config.toml
vocab_size = 1024
norm_eps = 1e-06
tie_embeddings = false
weight_decay = 0.0
decay_fraction = 0.592
decay_shape = "cos"
Each number is 128 + 32 x the weight over its row's rms, rounded and kept within 0 to 255. Layers, rows and columns count from 0. The size above them is the row's rms in percent of the matrix's.

# layer 6 attention output (transposed), 128x128, rms 0.364, rows 22-31,54-63,85-95,117-127, columns 0-127
size [ 97  96  85  80 108  92  98  98 102  92 100  93  98 101  96 105  98  97 103  94  94  88 109  90 101 101  97  97 102  88 106 100 112 107 108 110  97 104 107 110 109 109]
[[131  83  84  86 116 105 115 202 113 162 102 150 155 136 146  93 115 129 142 140 117 144 131 103 103 135  86 149 164 177 138 115 121 112 174 154 158  58 125  71  83 131 115  87 104 142 144 136  90 167 138 116 127 123 119 135 111 149  89 182 109  75 175  98 136 122 165 116 112  71 161  81 118 126  97 144 160 142  87 110 160  68 128 123 143 106  77 147 143 132 121 153  96 157 120 120  99  82  80 168  89  60 104 162 125 123 124 105 144 123 174 101 192  83 105 117 162  74 157 179 177  59  87 199  87 105 108 143]
 [175 129 173 179 148 141  75  44 165 153  99 113 132 103 173 136 145 116  71 172 113  97 181 169 149 121 120 194 171 132 186 155 137 147  75 169  70  94 110 110 117  85  90 128 147 160  84 125 127 144 171 193 147  65 115 139 131  82 126 160 144 156 133  80 122 162 121 129  86 164 127 104 155 130 172 135  85  66 135 157 116 159 163 146 123 143  73  87 142  98 162 140  92 165 129 114 124 119 122 172 157 115  81 117 108 160  99 135 180 121  95 140 142 151 122 113 133 168 121  72 116 151 173  97 132 144 172 159]
 [141 188 116 183 148 106 101 147 163 156  88 122 191  83 131 169 135 126 123 129 147 182  96 150 104  86  84 108  88 128 181 156 113  84 136 181 119 164 151 130 210 166 118 166 219 118 126 130 112 144  88 124 128 157 128  72 162 169 162 118  85  95 101 154 103 152 120 117 114 126  73 101  91 132  68 179 185 160  99  79 136 143 108 156 169 104 159 183 157 114 116 116 139 161 125 174 131  80  85 167 124 143 135 114  72  90 175 132  96 105 132 155 100 145 138 168 150 119  93 138 138 143 134 158 155 170 144 123]
 [139 131 147 118 142 132 130  88 176 132  76 107 123  89 155 107 139 134 151 150 109 115 114 142  83 180 127 146 171 143 155 150  76 119 150 143 126  86  70 171 127  72  69 127 167 127 130 130 122 159  78 130 119 187 144  22 166 102 147 143 119  57 123 169 149 155  89 120  83 141 170  94 149 166 117  94 196 111 149 144 116 154 153 156 137  46  92 130 135  98 126  80 157 119 150 127 127 124 217  99  98  91 144 116 152 143 123 143 174 119  73 118 131 185 113 154 120 126 163 112 124  95  74  88 162 128 120 163]
 [127 125 112  84 204 112 126 149 155 112 155  62 101 155  98 110 134 141 156  59 120  99  76 200 130 162 100 196 152 105 128 121 110 110  63 151  99  79 125 189 125 129 139  98 123  89 153 107 178 125 106 135 175  87 143 144  77  76 147 136 116 181  93 156 113 128 117 104 146 192  81 118  84 130 121  46 101 131 103 119 124 161 132 141 110  74 131 127 114  90 141 141  83  99 131 140 163 148  61 110 106 139 136 142 118 161 142  99 139 161  96 113  63 156 103 163 147 138  64 141 115 174 152  94 154 122 140  93]
 [130 178  93 105  56 113 152 112 168 123  94 157  77 149  93 124 110 124  74 102 193 141 162 159 144 154 108 141  85 151 185 124 137 151  94 128 138 182 177  91 134 143 165  66 145 153 106 152 113 142 102  64 132 135 101 124 143 139 133 111 103  90 127 192 123 117  79 148  71 225 154 119 154 109 131  85  73 140 120 122 142 144 138 149 142 146 101 130 118  59 139 136  85 113 123 189 133 156 117 110 139 107 146 109 101  61 137 174 130 149 171 117 168 137 130 127  85 149 117 173 149 129 167 172 179 155 194 101]
 [159 131 103 180  93 107 171 153 164 124 115  97 115  57 138  94 165 153 122 108 126 134 138 102 121 106 106 197 200 132 175 131 131 116 134  92  82 199 134 166 150 101 149 133 187 107 180 113 137 120 149 146 103 168 163  86 115 166 159 132 132 119 151 233 174 110  68  70  90 163 101 142 145 140  40 120 104 116 152 103  92 111 131 185  85 143 165 105 117  73 113  82 132 121 105 117 130 178 120 112 164 139 122 141 147 107 156 137  90 120 141 138 137 135 147 135 161 125  90 162  80 119 179 128 138 115 174 102]
 [169 132  87 144 102 141 172 167 163 158 146 127 129 182 163 124 116  70 119 133 164 133 199 103 116 182 142 136 197 146 161  76 151 115 141 143 182 176 135 118 110  91 178 139  85 151  58  86 133 107 160 159  99 102 143 141 138 116 113 172 122 180 105  91 148 128 103 127  68 172 144 151 152 106  95 158  85  83  94 150 120 150 104 158  68 141 113 128  58 114 102 161 117 113 131 145 135 128 128 145 167 129 124 106 171 169 162 162 100 126 164 134 176 145 135 214 122 103 182 150 112 153 157 142 173 109  77 171]
 [146 135 120  58 114 113 116 165 115 118 110 108 117 132 117 158 186 130 147 122  96 125 158  98 143 169 126 196 116 165 139 157 115 162 104 134 171  98 108 181 161 114  99 156 149 124 203 138  88 135  92 107 181 163  91 171  96 123 151 180 141 131 145 165 143 105 125  66 158 172 152  63 105  99 126 136 179 118 113 154 182 141 118  76  88 108 174 152 158  98 182 120 186 131 185  87 115  81 158 125  76 124 119 160 169 152 207  60 104 155 154  98 174 130 154 119 131 107 141 104 149 158 158 142 136  96 119 105]
 [136  96  80 167 122 111  93  89 126 132 127  88 123 123 110 121  75  99 106  73  98 139 101 156 101 101 122  71 100 116 196 108 147 200 120 123  80  50 157 152  94  85 127 170 161 139 133  92 108 164  72 183 145  96 169 123 131  97 138 184  91 122 115 113 114 187 105 151 155  67  85  74  95 180 182 148 146 185 140  98 123  58 102 108 158 103 134 107 134 126 129 100 180 159  79 145  70 131 148 169 102 136 151 160 115 184 124 129 115  99 125  81 142 142 153 116 111 128 133 129  86 110 158 147 118 100 127 139]
 [104 186 101 149  93  93  93 138 169 103 142 103  62  98 113 156 125 109 154  98 147  77  90 105 136 141 128 113 110 113 125  50 127 119  72 117 143 124  80  90  87 112 119 112 145  96 128 104 146 138 107 112 163 185 144  68  90 167 128 152 162 129 118 114 163 120  80 147  99  99  87 157 185 205 159 122 112  87 145 147 153 113 147 184 141 107  46 122  74 106 163 147 129 103  87  98 105 169 122 107 143 179 129 124 139 107 158 124 195 141  98 167  93 214 152 156 137 152 127 135  65 137 117  98 136 168 132 108]
 [ 88 145 102 133 117  71 140  78 111 166 187 149 174 147 107 203 173 143 135 135 192 126 116  93 106 207 150 163 172 133 156 121  98 129 167  99 140 122 140 175 178 144 140 127 123 157 117 136 116 146 113 111 111 152  93 111 118 152 143  64 140  86 110 131 159 129  73 125 109 132 119 115  94 168  69 173 168 176 163  90 153 174 147 110  88  96 120 154  81 173 149 113 189  56 157 145 121 133 130 142 100 156 156  75 170  65 110 148  96  66 154 113 144 130 175 133 110 129 139 168 163  85 118 137 113 124 151  91]
 [129 126 108 209 139 124 156  32  99 111  85  67 120 114  95 118 150 118 118 102 124 130 114 128  88 118 155 108 134 126  92 120 103 126 136  68 151  51 105 103  80 151  73 181 121 172 190 162 107 183  79 177 172 145  96 139 138 109 129 163 212 114 113 158 153 105 133 139 127 150 168 155 172 143 172 122 114 160  98 136 134  95 177 149 163 129 109 132  94 147  99 134 113 119 147 184 106 155 159 132 133 165 161 126 118 128 106 132 152 115  96 107 165  81 100 110 106 130 108 162 192 167 164 136  96 157 198 104]
 [128  96  96 162  99 149  90 150 117 102 122 181 125 104 114 107 133 112  83 102 126 136 141 166 168 146 157 116  64 130 145 161 138 146 117 140  91 186 147 153 145 169 165 133 110 114 147 137 132  45 143  91 139  69 145 190  86 131  95 118 187 157 102 128 158 144 128 202 174 149 154 110 132 113 114 196  65 200 149 164 163 142 150 107 114 187 128 123 128 140 122 101 134 177 119 142 150 128 106 198 118 157  76 120 102  79 145 119  86  77 177 117 144  83 140  46 133 146  91 152 158 153  92 146 143 149  98 118]
 [159 170 180 148  49  67 149 122 140 115 128 140 149 125 177 101 133  95  71 182  96 138 164  33 138  85 170  63  72 133  98 149 106 136 178 134 166 147 128  71  99 152 125 188 106 156 122 123 109 111 134 134 112 152 147 131 122 146 124 124 144 161  73 116 145 158 113 105  83 109 189 140 146 143 169 141  97 119 152 123 184 103 136 166 150 159 109 130 150 152 148 200 187 109 145  83 134 143 152  75 136 179 155 126 156 145  76 113  86 117 122 124 153 133 170 120 127 112 196 120  94 106 115  98 101  98  93 156]
 [110 125  68  78  98 132 169 110 180 127 136  63 149 109  71 159 110 110 102 154 105 139 116 147 136 135  60 134 152 134 164  96  94 122 161 139 104 112  94 144  81  68  67 141 137  99 182 133  95 132 152 117 158 137  52 105  53 112 160 140 136 185 161  84 140 144 116 130 103 113 176  77 100 166 128 166 122 112 131 140 130 115 116 141 126  95 150 109 114  88 133 113 115 137 102  98  65  89 120 155 111  49  80 103 131 185 123 104 142 122  87  95 134 174 162 116 139 111  98 137 144 170 120 139 113 234 111 122]
 [125 126 114  81 107 134 144 135 153 151 137 159 146 160 122 156  98  90 129 105  93 130 119 137 104 130 116 107 131 143 133  85 118 137 103  96 121 132 100 123 121 123 171 155  85 124  96 119 126 137 124 126 156  63 207 135 104 105 151 163  82 143 100  46 106  95  55 195 146 126 149  80 159 131 249  64  99 104 114 128 130 119 153  78  98 191 131  87 138 137 139  67  82  84 162  87  88  78 107 188 114  87 120 132  97 185 122 163 128 156 155 109 127 156 149 164 100 148 148  90 130 130 135 129 117 169 155  89]
 [125  80 145 174 105 145  79  88 156 124 114 141  86  86 108 121 153 137  97 150 140  55 186 113 150 147 122 182 106  93 104 134 137 148  91 127 133  63 100 183 151 123 121 151 149 106 147 150 204  79 128 120 134 136 152 137 114  77 129 135 189 144  91 179 161  84 133 117 115  88 190 149 111 126  85  84 113 133 105 125  85 169 172 149 145 130 107 182 107 141 106 112 143  99 147 158 142 184  61 185 111 123  69 124 150 120 109 154 123 121 161 153 194 127 118  29 107 141 108 126 146 105 124 146 129 158 125  68]
 [ 73  88 108  98 101 144 174  87 190 142 152 121 108 133 140 152 155 119  37 159  78 143 112  46 131 121 127 155 112 126  95  80 100 160 138  97  97 148 147 115 109 130 176 119  92 118 117 153  98  97 104 115 132 123 108 147 115 144 124 108 110 149  91 118 139  97 126 144 116 155 117  78 166  35 109  84 125 133 190  74 130 137 173 110 116 173 136 173 116  82  93 123 109 129 115 140 136 149 115  98 148  85  83 188 146  67  71 147 189 117  87 126  90 149 107 156 131  96 119 120 117  85  63 110 166 130 187 156]
 [133 203  90  66 123 132 102  79 143 156 153  96 196 101 177 149 129  83  99 217 151 117 131 137 150 177 137 154 155 176 130 113 146 153 160 166 126 152 131  85 191 126 149 101 202 174 137 170 112  57 159 131 209  82 104  88  93 111 138  98 137 177  81  77 161 136 146 152 140 164 151 162  89 119 119 122 105 108 135 164 138 194 122 118 137 147 136 147 123 104 114 111 118 121 158 130  83 117  92 132 148 139  95 122 165  68 170 149 172 122 147 128 155  98 109 111 146 146 105 112 133 118 167 106 144 166 153 102]
 [143 112 129 155 177 145 117 106 123 157 158 139 118 123 108 123 130 102  62 158 191 118 150 121 152 119 142 147 118 120 142 132 143 108 150 182 122  87 118 130 129 124 170 135 143 153 103 104 132 123 133 145 159  52  81 181  82  96 102 123 128 117 112  85 123 151  60  90 189 164 114 131  96 133 155 118 103 130  76 127  84 101  94  92 109  75 125 124 149 150 120 156  76 100 165  81  94 159  97  88 145 165 102  77 151 158 121  54 117 100  57 132 123 143 201 114 150 151 138  93  99  92  29 117  43 112 121 120]
 [162  73 138  79 157 162 182  93 136 157 132 183 153 155 141 116 141 123 119 160 157 177 127 141 102 146 177 148 110 123 127 202 151 153 158  85 123  84 180 161 153 121 106 165 203 128 101 180 106 103 137 139 129 112 103 131 180 115 145 145 164 128 123 126  69 119 138 144 166 190 148 160 128 131 132 108  90 147 102  89 123  90  85 151  77  67 122 146 172 169 162 124 152 149 160 186 141 173  92 174 115 105  64 120  95 136 159 166  99 136 149 102  77 190  85 107 157 193 136 136 135 117  87 133  93 118 109 101]
 [151  99 171 130  63 186 102 156 153 128 109 165 114 104 136 108  77 120 117 123  27  77  95 129 111  55 152  72  60 111  97  91 109 150 121 140 114 117 122 140  91 122 115 187 142  94 143  90 122 109  95 108 198 132 178 139 147 163 135 221 139 123 128 137 134 152 146 167  90 111 119 140 148 133 143 109 157 155 127 147 110  92 122 105 142  83 169  64 142 131 102  73 116 159 101 113 123 108 186 117 167 116  94 156 113  99 142 197 130 135  47 120  97 133 112 122 145 118 124 150 153 134  60 136 123 147 152 109]
 [102 115 173  94 152 151  88 214 129 158 172 136 117 156 121  90 105 151 151  91 128 173 137 120 196 178 127 137 158 152 148 127 172 156 136 135 127 124 114 115 109 128 139  96 128 125 110  90 199 127 179 103  85  95 207 173 184 130 123  85 137 116 123 190 136 134 173 153 105 140 116 161 100 158 181  72  72  85 134 137 107 151 155 136 166 143 127  91 104 139 146 156 169 125  93 120 137 178 109  98 164 108 129 118 117  85 134 125 121 176 108 173  63 122 138 135 132 141 205 112  75 127 124 126 125 147  52 181]
 [ 60 173 147  98 122 140 174 129 138 138 103 110 169 102 100  84 147 165 141 120 176 143 130  90 104 119 133 171 123 153 170  93 138 116 115 161 136  58 161 136 144 119 130 156 139 116  39  87 130 169 155 213  74 114  71 195  92  92 109 132 130 126 124 116 174 103 103  81 145 113 121 112 162 163 168 118 131  73 109  84  66 159  70 156 173  59  81 142 128 118 141 130 133  90 127 139 148 124 114 121 130 122 128 131 167 155 107 154 133 109 168  91 118 136 188 173 154 144 161  72 126 140 193 129  85 128 116 138]
 [134 122 128 135 173 149 137  88 118 174  84 153 184 105  97 121 121 180  85 141 159 141 139 181 113  96 123 114 183  96 160 101 126 128 133 108 113  94 144 103 161 102 107 102 144 104 163 168 193 122 114  86 150 138  87 168 164 133 125 183 159 104 182  94  85 145 122 141 187 106 105 131 124 146 130 209 104 121  99 127 138 155 156  96 158 143 150  92  76 182 132 112 147 146 157 165  71 115 136 176 126  94 111 104  70  89 152 133 183 126 185 105 155 101  52  83 117 159 170 144 149 178 163 186 101 141 137 166]
 [139 134 208 169 184 144 128 120  91  83 153 137 171 106 146  98 169 134 204 147 153 154 104  67 162 128 189 142  84 143 157 104 127 125 116 174 123 106 140 137 101 143 149 122  96 153 182 139 193 141 118 138  65 150 193 110 177 115 118 141 138 180 124 160 140  95 131 112 146 115  69 151 150 126 115 171 160 195 167 113 164 100 126 118 137 102 151 138 151 133  98 118 148 130  97 123 146 149  92  34 140 195 127 121 150 159 165 102  96 172  87 162 137  81 107 164 130 117 143 120  81 106 110 152  96 100  69 131]
 [131 145 162  86 144 114 127 145 111 102  98 103  82 150 145 113 103 116 163  36 113 105 103 141 175 142 116 132 159  92  96 166 115 131 105 157 139 121 136  88 103 153  97  36 164 185  82 103  69 136 155 104 130 138  83 106 112 137 135 112 109 137 132 132 111 102 245 118 144 145 135 144 109 137 100 140 185 141  71  90  74  89  89 178 108 114 152 162 126 157  93 109  95 147 127 113 139 171 129 104 144 164 144 122 176 117 120 162 181 125 139 158 126  66  83 129 154 141 101 102 125  88 187 103 143 108  70  77]
 [153 141 147  89 178 161  97 145 107 103 110   1 140 109 118 144 104 138 147 149  86 134  86 158  85  98 143 129 139 138 126 137  33 123 150 108 176  96  72  93 180 155 165 115 130 151 131 177 100 136 149  88 171 164 111 149 127 155  95  88 126 146 139 128  98 155 110 155 149 169  79 125  78 156 171 132 182 190 142 122 150  68 161 129 157 133 109  52 165 128 155 149 139 130 136 103 121  96 135 102 107  92 159 163  92  90 111  67 174 151  95 120 127 153 119 115 110 136 113  93 135 122 114  79 102 144 121 176]
 [150 112 174  98 109 103 138 138 115  51 127 123 166 128 117  80 184 216 229 106 115 119 140 105 133 118 150 109 130 171 201 137  83 102 111 144 101 167 106 104  99 103 144 117 104 143 155  69 120 160 146 121 114 175 104 142  76  85 128  87 162 122 131 182 117 150 158  94 130 149 113 167 117 134 187 141  96 133  73 154 136 189 103 127  83  85  91 100 145 148 141 102 160 136 102  77 192 127 120 149  95  99 131 117  60 108 106  93  93 145 178 131 161 181 182 116 113 115 118 107 149 145 131 129 142 131  93 135]
 [154 140 151 187 107 176 191 143  99 113  65 128  71 149 143  99 107  99 126 101 119 104 144 115 106 117 134 141 104 157 101 152  65 149 140 107 140 113 133 166 139 147  83 113  45 110 122  98 140 184 164 143 115 231 132 150 187 101 167 147 117 124 140 118 157  60 171 143 103 162 151 146 141 149 134 119  95  89 135 117 127  90 168 177 131 176 120  96 135  83  76 134 128  83 171 168 162 118 143 143 100 119 119 125 134 111 108  71  88 143 162 135 152 187 153 110 118  72 182 189 155 145 137 115 173 150 108 161]
 [127 151  90 131 144 146 118 171  96  94 100 111 109 165 132 132 120 156 126 110 106 106 129 124 101 144 140 113  98 114 103 105 101 110 100  68 144 144 145  70 119 173 147 104 131 108 149 150 165 109  78  84 108 164 142  69 180 146 111 102 102 178  90 129  92 114 192 139 131 157 144 109 162 166 125 116 137 129 133 124 130 124 184 140 186 182 122 111 117 181 143  97 148  86 164 161 205  90 144 178 152 119 183 105 121 128  59 226 217 175 168 150 105  99 102 117 122  99 150 124  93 155 158  64 133 132 129  88]
 [177 121 120 124 159 123 106  96 138 106 143  91 160 116 115 127 147 123 108 170 142 126 143 159 118  84 112 157 140 102 136 209 119 137  92 178 133 186 118 174 198 111 114 150 128 121  95 110  96 100  91 215 115  88 163 180 141 114 163 106  98 138 110 169 119 137 174 125 101 157 184 100  81 126 128 145 153 137 133  90 108 107  88  86 136 218 203  89 114 147  91 120  95  87 159 112 109 116 169 168 123 128 164  87 124 184  98 104  93  99 132  97 203 101 128 100 136 112 157 167 123 181 173 137 129 123 148  81]
 [134 133 128  73 181 161 116 165 119  93  62 100 127 148 121  44 115 112 118 137 119 176 108  92 131 101  96 130 119 161  92 151 169 136 130 138 144  88 130 107  84 144 134 134 155 120 173 137 154 119  93 105 131 106 141 135 106 106 120 118 123 160 159 158 122  81 158 132 143 119 146 163 122  86 183 130  38  92 122 105 133 125 102 138 125 144 140 183 165  97 149 182 148 158 133  81 146 163  76 107  84 111 126 169  83 155 133  20  61 206 136 131 103  85 135 136 127 171  99  43 132 153 147  98 111 121  94 126]
 [ 93 102 160  90 114  95 154 206 120 102 174 151 164 101 139 145 114 115 161  92  92  91 137 147 165 192 183 150 139  84 119 112 125 113 136 114 119 124 107 149 173 109 139  92 111  74  53 122  90 106 180  80 175 130 184 148 132 172 110  78 135 145 154  82 135 179 121 110 193 154 128 123 109  93  88 106 183 102 160  75 155 105  94 118  86 139 129 130 100  93 146  94 133 174 152  73 146 142 159 116  65 143  97 173 119 102 157 109 137 133 118 113 119 152 167 132 192 133 133 121  99  57  97 115  93 122  96  89]
 [108 111 115 128 132  76  67  29 155 159 153 108 107 140 186 192 116 121 157 130 145  97 114 209 117 100 129 147 174 142 122 133 151  97  83 135 132 128  75 156 101 124 111 104 137 128 173 152  96 124 113 163 178 116 164  93 155 138 169 183 107 120 133  51 115 121 161 135 114 110 106 150 125 166  98 124 144  68 148 123 147  97 121 159  65 152 129  75 139 121 184 170  93  75 142 142  66 143 121 108 168 117 143 152  88 153 108  80 159 180 110 137 115 126 105 144 139 148 200 129 187 132 129 137 111  81 173 130]
 [148 132  60 154 150 161  75 116 108 117 145 118  80 152  85 144 100  91 239  87 179  89 142  94 120 135 117 134 172 167 146  66 162 118 142  85  69 111 122 165 136 127 128 134 157 174 110  58  96 129 107 139 111 121 135  57 137  54 105 158 105 113  79 142 128 139 128 141 144  89 136 162 122  94 107 126 191 122 123 126 139  80 124  98 118  79 103 102 177  93 133 103 120 168  98 128 114 101 148 137 156 142 134  95  89 162 134 187 134 151 129 143  58 119 169 153  93 117 146 128 108  95  61 113 137 128  86 105]
 [110 119 119 128 140 146 155 166 130 142 136 110 153 179 166 110 125 129 160 120  79 109 177 127 113  98 191 139 172 111  97 170  88 140 103  58 105 106  84  70 153 177 162 167 174 182  90 122 131 149 155 144 140 138 166 191 141 125 124 138 129  99 119 180 116  86 125 159 128 139  82 179 110  64 114  92 150  77 118 128 105 149 117 111 134 153 107 116  90 130 112 139 146 135 227 148 135 121 163 163  93 138 128 160 113 114  90 142  77 160 146 130  71 162 150 150  58  88 164 139 108 109 138 120 174  78 211 150]
 [ 95  65  87 167 150 165 141 122 146  86 111  74  82 154 168 111 148 157 162 141 121 104 142 110 113 169 192 109  90 147 118 107 135 140 112 139 175 168 198 113 127 147 129 173 122 121 125 164  82 116  86 130 108 185 119 159 168  89 101 167 168 104  82 163 119 207 139 144 145 157 112  94  85 136  98 130 155 170 120 111  77 207 127 171 128 147 145 128 107 105 142 197 173 137 131 181 159  77 126 170 116 125 137 160 120  91 128 128 105  85 115 133 132  82 134  90 109  97  96 193  91 137 139 135 183  91 117 167]
 [117 120 110 103 100 124 149 183 110 148 182 170 102 173 134 138 112 199 168 125 117 155 112 106 128 135 140  54 121 120 151  95 228 111 169 131  99 198 178 135  92 144 161  84  95  77 127  90  51 160 130 147 120  68 153 116  88 127 126 101  84 115 161  65 122 131  90 129 142 105 157 107 166 114 151 142 134  77 103 167 121 137 107 118  80 161 119 117 120 127 125 124 132 169 128 132 107 152 198 128 152 169 110 124  81 118 168 128 142 146 113  96  71 136 170 132 151 161 111 102 141 161  99 152 120  58  65 112]
 [113 162 127 173 181 152 147 185  78 112 151 133  82 151 147 131 141 101  70 137 169 185  89 193 156  90 127  92 152 105 171 148 110 118 210 128 170  28 110 133 174 105 134  88 158  93 111 170 143 151 109 171 130 121 147 118 127 157 135 141 142 173 177 131 175 166 145 125 132  75 121 123 137 146 161 113 177 123 134 151 162 139 129 175 186 128  73  79 103 185  99 123 152 120  98 111  90 140 158 143 129 115 160  84 144 116 140  94 141 128 169 154 110 126 130 112  96 130  70 106 119 143 197 113  79 166 106 127]
 [131  78 165 109 150 127 133  95 121 135 145 172 130 124 136 143 115 215 184 104  59 160 135 154  82  72 138 117  91 105 112 131 138  58 149 136 146 131 134 108  86 108 125 147 183 105 137 117 129 172  94 126 114 135 145  77 135 117 121 140 141 115 112 159 131 142 108 149 127  88  83 124 186 135 138 167 177 190 151 174 143  82  96  94 102  91 139  89 150 194 207 168 143 183 136 111 158 128 167  96 111 158 162 112 121 136 133 172 100  67  89 136  93  91 117 114  91 174 144 144  94 109  67 129 110  92  72  82]]
# layer 6 attention value, 32x128, rms 0.32, rows 22-31, columns 0-127
size [105 103  95  97 105  93  98 108 106 100]
[[ 91 134 127 106 142 127  92 108  68 147  99 110 162 116 151 118 173 123 123 171 151 130 163 101  61 117 122 130 118 105 150 111 127  72 206 129 137 120 127  65 145 118 135 183  88 149 156 121 157 191 143 113 116 130 134 108  85 158 159 108 176 127 132 101  84 201 115 121  90 102  74 200 159 170 129 142 127 123 130  98 175 118 132  86 109 117 155 164  88 183 112 109 110 148 164 124 117 191 115 116 180 106 163 150 162 146 137 150 167 151 124  51 166 136  76 132 121 120 133 178 170 119 209 135 146 120 193 138]
 [125 145 172 152 137 137 114 110 179 104  84 139  68 132 127 151 162 118  73 119 122 210 142 146 166 143 140 121  87 103 117 118 143  91 120 175  88 131 144 123  97 176 170 106 128  81 139  98 109 166 155 116 118  99 132 107 131 115  99 162 158  49 150 102 172 123 121 122 156 158 119 127 128 134 173 126 170  77 113 217 126  40 129 129 235 139 169  80 145 104 154 146 120 137  96 165 156  78 109 119 127  63 131 144 127 157 111 154 135  86 107 121  80 163 139 117 112 137 118 139  71 128 184 134 150 180 138 155]
 [122 115  87 112 128  75 173 159 129  98 134  86 145 139 163 144  78 122  80 149 161 166  63 143 111 103 129 120 134 105 124  66 121 119 110 166 125  84  93 185 148  98 170 185  94 112  86 122 102  81 116  88 113 127  81 157 123 108 141  84  89 160 165  86  64 150 146 137  54  61 120 104 157 104  87 123  81 127 159 120 166 133 146 126  88 124 115 118 218 198 117 152 148 157 132 149 173  90  94  87 106 156 154 113 107 143 116 107 152  93 141  76  84 139 142 138 108 119 115 116  75 157 129 101 104 168 101 161]
 [ 90  85 117 118 111 142 132 150 154 171 130  93 131 168 138  98 146 127  72 133  69 144  97  95  64 103 123 109 156 129  84 126 116  89 132 122 117  95  82 153 101 159  37 162 158  82  84 156 128 164  81 121 161  83 124 138 130 195 171 166  84  50 167 126  84  87  45  93  92 100  91 124 129 122 151 109 182 129 152 162 103 105 130 137 151 117 161 160 111 128 134  96 147 105 120  94  90  89  78  78 130 148 177  82 103 169 119  90 136 113 157 131 107  86 155 102 102 110  98 156 100  75 123 117 112 137 123 115]
 [111 130  96 134 101 104 106 118 166 144 175 143 112 171 140 135 120 106 126  91 139 160 133 116 180 163 131 110  56 147 144  96 127 129  85 119  85 184 113 130 121 132 127 167 113 158  94 121 173 107  59 135 104 112 132 148 163 126 145 126 115 152  84 144 134  88 150  99 128 110 141  85 102 139 121 193 135 140 116 129  76 126 122  93 131  63 138 136 109  69 146  86  46 156 169 161 116  98 126 150 167 158 122 149 140 161 133 102 114 151 120 117  66 212 203 168 162 114  38 120 110 148 143 209 172  69 118 137]
 [147 115  62 151 137 134 109 104 108 129 116 160 106 168 138 182 139 122 161  99 129 137 138  98 101 121 166 135 112 118 119 137 182 117 136 150 127 134 161 131 112 167 100 117  73 136 124 115 151 112  65 125 158  64 142 145 157 132  75  91 180  96  82 102 115 115 110 127 130  76 168 179 119  99 109  75  70 208 129 140 101 113 146 186  78 188 142 112 208 118 103 209 126 135 168 100 179 134 118 152 157 144 158 196 118  61 151 144 124 166 154 146 124 118 121 118 116 167 114 120 114 134 153 105  33 148 122 116]
 [138 177  88  79 137 129 144 133 136 150 138 131 121 161 115 126  96 163 150 116 145 158 111 139 149  82  87 142 130 143 131 174 144  80 186 113 121 164 149 148  69 124 133 117  62 102 137 130 205  98 116 144 119 135  73 139  69 129 158 138  64 141 129 111 145 152 129  85 199 126 189 117 121 109 139 136  86 191 173 187 109 165 111 107  71 162  79 135 136 134  91 100 114  75 148 135  90 139  45 157  98 146 150 100  63 108 128 161  67 126 186 159 131 115  96  78 162 144 113 144 107  93 149  86 131 101 123 125]
 [134  85 155  99 143 154 128  94 182  87  90 110 131 122 171 133  86  99  65 102 121 150  68 112 121 168 138 130 125 156 165 131 173 130 102 113 115 106 140 130 103 179 109 170 103 151 144 168  77 179 115 120 127 142 122 162 153 117  98 153 110 147 163  55 165 116 143 149 132 160 120  43 135 190 147 130 107 151 163 144 111 117 114  85 145 186 191 134 140 162  81 152  97 139 105  93 117  96 176 153 103 118 148 153  83 107 105  88  68 128  84 162  69 112 114 169 210 172 158 158  81 145 130 135 148 118 121 184]
 [162 209 125 120 119 111 125 105 113 134 125 133 159 110  93 169  91  76 159 121  81 102 171 120 137 162 130 126 130 143 134 176 202 121  83  82 166 131  93 118 119 158 130 137 139 138 169  95  96 124 121  90 122  95 119 100 120 112 126 105 200 128 121  70  73 131 131 176 138  72 134 109 129 107  79 101 177 120 165  94 145  85  74 104 157 140 194 142 143 150 129 178 128 172 177 112  98 131 107 151  80 134  58 108 109 189 167 108  85 174 148  67 151 154 143  68 169  93 132 111 114 132  85  85 128 153 119  97]
 [117 172 141 118 150 128 126 107  99  93 152 173 103 173 170 154 121 125 167 101 136 136 108 153 161 146 128  81 128 122 107 155 163 139  85 197 139  17  91 134 124  92  97  93 119 107 102 143 173 102  67 115 150 131 115 133 164 159 126 108  72 134 145 158 139 141 109  54  94 166 135 167 110 120 170  55 161 120  89 122  93 138  89 158 126  89 126 111  77 147 163 106 133 143 156 117 153  60 130  67 139 127 164 122 158 123  87 118 103 121 109  73 160 114 153 180 193  84 128 129  77 159 154  92 151 127  98  81]]
# layer 6 MLP gate, 320x128, rms 0.388, rows 0, columns 0-127
size [107]
[[118 117 148 159  83 148 136 110  93 111 127 117 104 127 174  92 153 135 114 171 144 180 121 141 179 107  99 110 195 196  70  84 229 104 109 132 102 117 179 102 157 124 123 196 144 140 117 120 100 170  92 185  98 120  99 192 128 121 130 129  98  69 158  73 124 115 100  50 112 155 133 127 126 141 125  83 144  89 139 102 117 111  99 174 131  92 163 138 156 130 160 135 166 172 145 142 125  70  82 117 109  95 113  93  99 121 142 101  65 155 164 151 145 118 122 107 126 114  94 123 177  81 185 130 110  98 104 148]]
# layer 6 MLP up, 320x128, rms 0.391, rows 0, columns 0-127
size [111]
[[178 120  94 133 191 132 115 170 169 171 122 107  95 179 146 187 112 178 119 125  88 144  99 198 109 160  79 160 151 135 219 130  92 155 141 130 172 108 143 194 103 137 109 103 117  92 178 140 147  85 155 123 171  59 115 150 160 165  97 104 123 102 100 161 141 114 115  63  96 153 165 203 180 112 158 122 132 169 111  90 111 147 123 143 108 145 151 155 123  71 165 105 123 144 114  87 133 139 189  94 101 151 126 114 147  66 118 145 132 124 110 110  97 148 121 208 127 106 150 114 129 143 100 138 103 108 147 133]]